{"n_kv_head": 3, "head_dim": 64, "d_mlp": 512, "norm_eps": 1e-05, "qk_norm": true, "init_std_o": 0.0, "init_std_down": 0.0, "decay_shape": "square"}
Each number is 50 + 15 x the weight over its row's rms, rounded and kept within 0 to 99. Layers, rows and columns count from 0. The size before them is the row's rms in percent of the matrix's.

# down: layer 9 MLP down (transposed), 512x128, rms 0.311, rows 138-150, columns 0-127
# up: layer 9 MLP up, 512x128, rms 0.323, rows 139-150, columns 0-127
down138 081:25 47 47 59 67 41 64 47 59 47 52 55 59 59 51 52 73 74 60 77 29 87 40 47 49 43 77 36 66 44 58 58 29 58 45 81 33 71 67 52 57 27 63 62 42 53 54 35 64 47 59 64 42 51 58 39 64 41 48 67 53 56 53 61 58 69 45 48 39 47 79 39 64 33 53 50 39 62 44 59 48 38 35 47 38 43 73 47 36 88 67 59 60 67 36 71 41 36 15 47 38 82 64 59 35 36 62 45 58 52 33 63 44 17 23 70 40 54 74 78 54 58 50 65 71 17 36 28
up139 102:47 45 43 41 37 66 53 52 65 52 56 53 58 47 52 41 23 36 71 45 67 72 68 47 41 71 60 61 70 30 48 52 67 49 49 29 37 70 65 30 53 46 65 31 46 59 55 71 64 52 51 48 98 57 67 49 41 66 65 78 37 54 58 24 41 43 49 66 67 57 31 70 97 49 54 43 52 35 59 23 54 61 30 50 35 59 32 41 41 60 46 50 55 58 65 28 36 52 51 35 31 39 44 54 83 47 55 30 36 58 53 71 38 62 32 37 24 63 73 57 33 34 22 22 50 49 51 20
down139 086:51 21 41 70 51 74 32 12 40 80 34 31 53 57 39 68 43 56 45 51 46 30 28 56 65 57 55 48 33 43 51 47 32 55 43 76 69 67 50 36 65 43 39 40 55 16 60 42 53 43 37 46 21 19 33 52 39 50 51 64 35 48 37 65 58 65 25 36 45 46 71 42 67 58 58 28 45 39 23 73 50 56 51 45 58 54 71 59 43 35 44 61 52 24 45 24 29 00 30 57 54 44 35 63 33 52 50 44 58 42 18 53 68 42 31 49 58 52 45 58 56 46 51 63 57 35 50 49
up140 106:55 34 56 51 34 41 61 70 55 70 52 51 34 44 33 45 42 84 37 46 56 52 35 35 47 60 49 52 54 53 36 35 51 42 02 28 54 25 62 44 43 63 34 38 40 34 48 79 34 62 55 65 68 36 52 34 15 58 59 59 42 69 52 57 59 51 62 57 44 68 62 50 12 22 64 79 65 47 72 38 33 69 79 51 59 45 55 67 48 55 26 60 45 29 67 23 71 56 47 47 49 40 45 23 43 57 56 42 33 52 48 38 28 74 31 67 44 59 30 31 43 74 18 45 58 51 53 38
down140 098:70 49 72 51 53 64 51 55 62 37 77 54 64 45 66 44 54 42 25 46 56 45 33 31 70 31 57 27 51 41 65 46 29 28 61 36 27 41 55 55 38 45 31 51 39 62 49 56 56 59 59 55 38 31 73 51 38 31 68 30 26 48 36 47 45 50 55 54 67 39 91 58 62 32 60 59 34 43 30 30 41 53 66 59 18 67 45 60 62 43 73 40 64 38 83 60 41 79 54 61 50 43 44 35 56 42 51 41 68 76 47 27 72 43 62 75 52 34 40 60 75 47 68 67 44 80 25 17
up141 099:76 62 65 58 45 70 22 47 21 71 63 52 68 57 28 77 56 76 44 52 40 58 34 51 48 48 61 35 30 48 33 30 50 58 59 32 60 44 32 35 46 73 66 35 77 36 23 65 65 40 53 59 62 63 77 51 29 46 59 61 53 42 18 53 49 58 70 39 60 66 32 54 49 33 30 66 43 53 71 43 40 47 45 26 42 37 48 61 39 63 46 86 31 64 60 40 80 63 38 63 59 65 30 71 42 39 27 80 38 76 68 69 48 67 64 57 55 29 54 54 54 63 49 49 38 63 35 50
down141 103:56 58 43 34 61 22 62 47 54 50 64 59 19 79 52 50 44 51 30 35 40 43 34 76 56 47 42 36 48 62 61 67 59 29 43 28 26 39 46 33 43 42 72 57 69 28 48 22 37 35 35 63 37 63 48 46 68 63 55 58 54 65 37 45 40 36 41 45 66 49 18 22 42 35 57 41 45 53 43 92 57 49 21 63 43 47 66 57 34 65 52 47 64 33 54 21 35 41 65 42 76 36 11 31 38 50 64 70 59 55 60 48 34 58 84 72 47 54 76 57 35 42 41 48 46 35 32 32
up142 089:52 39 29 50 23 63 64 49 36 51 68 63 53 48 75 65 60 53 44 45 55 76 49 38 38 71 52 49 18 65 63 65 49 68 62 15 41 40 64 45 58 19 59 63 45 25 47 61 49 27 47 60 52 75 75 58 35 51 45 64 43 45 52 66 75 41 47 70 52 57 36 25 35 82 54 38 76 43 19 42 36 44 28 44 42 48 61 68 19 59 51 46 41 69 49 60 54 43 68 52 40 65 59 62 41 48 16 61 60 35 56 61 46 24 50 65 67 61 49 48 12 35 25 47 32 49 29 40
down142 090:49 76 48 66 51 53 50 67 43 47 46 70 73 22 38 40 35 51 68 39 59 46 67 46 92 50 50 37 45 08 43 66 70 58 55 58 48 78 28 62 65 64 53 46 50 64 59 41 59 46 85 31 58 46 59 46 65 54 56 54 57 47 60 55 48 34 46 60 30 45 88 40 51 45 52 35 75 56 49 37 55 43 76 29 73 47 39 73 45 59 64 54 31 58 59 35 83 62 46 49 52 77 78 36 44 58 40 47 75 46 54 54 77 51 35 38 26 54 56 34 30 52 45 90 72 53 54 39
up143 089:66 65 52 62 33 32 61 66 58 60 70 54 53 71 32 50 44 76 37 64 46 60 50 37 64 96 35 22 43 79 35 34 51 27 52 59 30 62 53 61 56 47 74 66 59 81 44 54 56 44 64 35 45 40 40 06 08 43 70 45 42 44 48 37 44 48 57 63 49 26 43 43 66 47 53 46 49 58 64 76 52 43 23 68 33 28 65 39 45 72 66 56 76 31 48 60 58 50 38 40 52 29 42 69 28 53 21 54 48 41 70 50 46 55 47 55 48 40 35 55 48 42 81 46 46 39 35 59
down143 101:67 57 40 44 57 49 65 74 60 31 50 45 49 61 72 38 17 20 59 48 55 39 41 27 68 41 67 56 58 26 56 59 47 39 62 32 47 27 37 27 49 34 29 38 44 46 56 32 32 50 22 61 53 70 59 74 83 59 65 24 63 49 90 71 39 43 40 59 55 60 44 31 18 63 55 47 54 62 49 43 63 54 54 34 28 45 43 50 58 36 50 50 16 60 19 42 45 60 47 24 74 54 35 46 45 38 73 51 71 61 38 44 54 45 50 46 42 45 78 58 46 65 68 34 67 22 45 71
up144 109:75 47 28 52 45 46 27 44 50 64 51 58 31 54 56 34 55 42 48 23 34 56 51 54 52 36 58 62 50 60 61 23 33 62 40 69 42 70 47 60 84 42 53 64 89 41 65 14 50 57 52 68 66 21 38 49 63 46 33 52 39 58 58 57 32 58 74 61 29 39 48 47 35 53 29 12 63 54 47 62 70 35 57 46 38 56 73 66 57 49 46 71 24 59 58 35 40 93 53 60 57 38 59 63 41 45 35 22 68 63 50 58 24 63 49 74 48 35 43 72 32 55 44 61 68 74 62 48
down144 108:62 77 53 66 44 75 41 32 64 36 37 39 61 61 79 67 29 32 49 20 47 73 53 40 16 60 57 37 50 72 63 32 44 71 31 39 50 55 63 67 59 33 52 50 66 38 67 63 59 28 49 37 43 31 64 52 19 65 36 66 42 43 46 65 60 61 59 36 64 60 54 55 78 50 62 62 58 05 53 48 45 27 42 30 50 51 47 44 57 48 83 76 67 70 66 50 56 65 30 43 76 57 46 54 54 37 69 56 49 64 30 36 55 66 34 70 50 41 75 48 71 50 49 72 38 56 41 64
up145 092:19 72 46 32 53 66 65 71 39 34 39 56 44 47 49 84 37 47 29 45 30 51 40 63 37 60 44 52 28 36 52 37 59 42 63 57 42 66 29 49 54 50 54 60 25 73 75 86 49 27 55 42 44 59 69 48 41 49 35 62 66 41 74 25 58 61 56 38 44 59 79 79 45 71 57 55 46 57 56 31 48 78 41 55 43 45 90 52 47 39 54 42 59 58 49 34 77 54 53 25 29 33 21 23 43 63 44 63 60 80 35 42 51 65 54 59 57 65 56 37 45 67 29 56 63 78 37 58
down145 107:58 41 48 68 56 54 43 58 35 84 63 45 30 67 43 72 71 50 62 77 57 61 43 70 46 32 61 52 65 48 35 45 60 55 33 40 74 37 49 30 53 57 58 21 59 33 34 63 50 56 41 36 66 32 57 23 71 39 89 36 40 75 52 31 50 57 36 52 38 34 32 36 43 42 71 62 51 37 50 67 74 60 61 39 47 57 42 60 55 56 30 55 73 50 58 79 42 37 35 77 52 44 77 71 51 71 25 77 81 38 53 69 50 48 24 76 49 53 46 60 71 51 45 59 64 60 56 28
up146 092:58 78 19 39 42 64 78 68 29 53 49 53 71 31 54 41 34 39 63 54 44 44 50 56 54 53 65 68 80 32 54 31 35 51 36 51 52 38 44 40 39 35 61 22 52 70 56 36 52 90 42 44 44 63 53 42 49 28 37 49 56 70 27 48 55 33 67 55 67 35 42 42 78 44 48 74 54 13 55 46 57 62 78 53 63 28 40 69 72 58 54 13 61 40 47 52 52 71 56 34 41 32 46 67 71 28 36 41 48 58 47 47 86 34 59 23 74 47 48 31 55 53 46 51 70 50 35 60
down146 111:67 47 57 43 57 56 56 63 56 37 44 45 78 62 48 24 48 42 77 49 40 54 49 40 73 68 57 70 20 51 70 40 68 35 23 58 59 59 59 54 62 36 54 56 52 48 62 37 35 53 51 36 34 23 34 61 54 46 21 74 73 38 29 86 22 37 58 67 21 52 17 44 48 35 44 52 99 62 40 66 68 33 26 62 50 30 55 54 39 35 73 60 34 36 44 42 48 65 52 41 56 47 51 62 41 31 37 67 59 41 59 24 62 39 63 41 68 53 54 41 80 35 50 42 53 62 36 42
up147 115:46 41 64 14 86 53 58 20 45 50 67 76 22 77 56 07 58 43 62 46 63 55 57 40 32 44 54 50 33 34 47 60 52 53 38 50 44 49 47 19 62 41 81 88 57 71 69 50 36 55 45 37 47 65 60 49 35 64 62 35 60 65 45 39 58 32 50 57 51 39 45 42 65 67 59 58 59 62 36 31 68 46 34 31 48 47 79 63 47 29 44 52 45 56 63 33 39 68 70 45 61 63 63 21 55 72 51 66 50 53 62 81 28 65 49 40 49 66 43 34 45 40 45 11 48 45 41 54
down147 116:58 52 96 54 69 60 82 59 41 29 66 67 39 64 41 54 25 47 43 40 29 55 37 42 50 54 45 36 40 66 42 57 52 39 48 55 35 45 75 44 36 63 43 59 26 76 68 50 45 56 67 39 53 44 74 61 37 74 54 37 56 37 38 51 48 28 25 49 77 55 70 22 46 48 74 42 26 67 82 47 33 47 60 57 38 30 36 31 47 45 65 66 44 44 52 52 70 53 39 70 42 46 39 36 40 74 63 44 38 84 44 19 59 37 46 44 72 39 29 63 49 52 79 69 39 73 37 54
up148 106:68 40 49 41 81 40 44 21 17 45 41 42 33 48 50 71 48 47 39 66 54 45 64 61 52 54 66 39 61 44 51 38 43 43 56 47 56 38 22 48 46 43 73 40 82 50 37 63 59 53 36 66 54 44 21 43 62 59 46 45 49 62 49 50 55 46 72 74 59 32 20 91 26 50 19 47 60 30 39 39 31 56 50 57 42 51 28 73 24 51 34 28 30 37 15 63 18 67 39 56 39 57 64 66 39 33 55 43 46 29 67 83 29 62 45 57 38 42 44 46 47 70 69 37 42 37 45 61
down148 096:53 61 27 69 25 81 44 54 70 56 64 51 47 41 58 48 32 64 50 39 20 69 45 40 38 29 38 36 31 41 66 72 36 47 54 36 45 71 68 43 53 40 47 42 19 43 64 44 26 43 52 53 39 47 67 43 35 39 68 31 42 37 39 53 45 48 28 33 57 26 89 19 69 41 39 32 46 37 45 74 46 50 49 42 49 34 52 22 36 55 51 51 61 61 78 21 61 45 55 39 44 35 35 41 81 53 44 38 41 48 45 05 71 32 45 25 44 75 54 65 66 55 42 65 49 63 36 44
up149 099:79 40 40 42 39 25 46 17 56 44 54 71 54 47 07 32 52 49 42 34 48 60 44 72 60 55 51 48 57 44 43 33 16 74 34 40 43 67 55 66 45 54 79 54 34 53 36 43 45 58 16 68 60 79 59 60 45 42 60 58 78 58 58 44 59 42 45 56 71 39 59 57 49 55 57 61 50 77 56 70 58 63 45 23 52 58 57 45 73 60 22 68 37 62 74 70 54 46 37 51 70 71 22 45 46 37 58 13 34 32 48 59 43 42 45 32 37 59 46 45 44 36 28 69 58 34 25 64
down149 105:23 53 50 14 48 54 61 48 79 29 16 60 53 44 43 29 56 58 80 41 55 51 42 43 42 32 30 40 76 49 46 37 51 49 77 61 42 26 46 35 47 20 52 40 58 69 54 49 64 46 24 58 56 62 54 37 64 64 42 58 51 27 75 44 36 57 63 64 24 40 55 49 45 51 51 39 30 75 46 77 46 46 44 31 64 46 30 51 47 62 34 29 26 66 58 47 32 46 53 52 68 72 65 17 38 39 35 43 73 58 59 53 55 57 49 43 43 25 75 32 46 47 61 29 56 11 25 47
up150 098:74 50 53 52 50 62 61 41 48 27 70 41 59 23 61 64 48 44 45 33 32 39 30 59 39 61 61 33 44 78 37 27 43 40 43 46 43 29 31 45 53 43 51 46 47 45 42 44 58 40 65 63 51 46 77 42 54 60 59 55 69 44 29 35 42 24 55 31 52 36 90 55 60 63 52 72 63 47 69 50 46 47 81 51 50 60 65 54 17 59 48 59 57 72 35 43 67 83 56 28 32 43 58 43 83 57 32 37 61 50 42 18 35 41 57 55 99 46 36 34 27 48 64 36 41 76 32 62
down150 098:56 42 67 57 56 37 85 61 30 17 51 50 37 65 65 52 57 64 61 59 54 40 36 44 73 45 60 68 75 61 41 57 30 57 33 32 71 83 50 58 30 37 50 52 68 40 59 44 45 65 72 77 40 44 40 53 64 48 61 47 69 30 40 45 47 43 59 58 70 38 31 64 50 39 29 38 23 55 56 37 43 68 65 69 60 59 76 38 47 21 49 50 25 49 58 77 33 57 37 53 69 60 42 86 14 51 67 36 53 70 64 71 14 58 29 39 44 48 37 64 59 43 60 52 57 36 63 59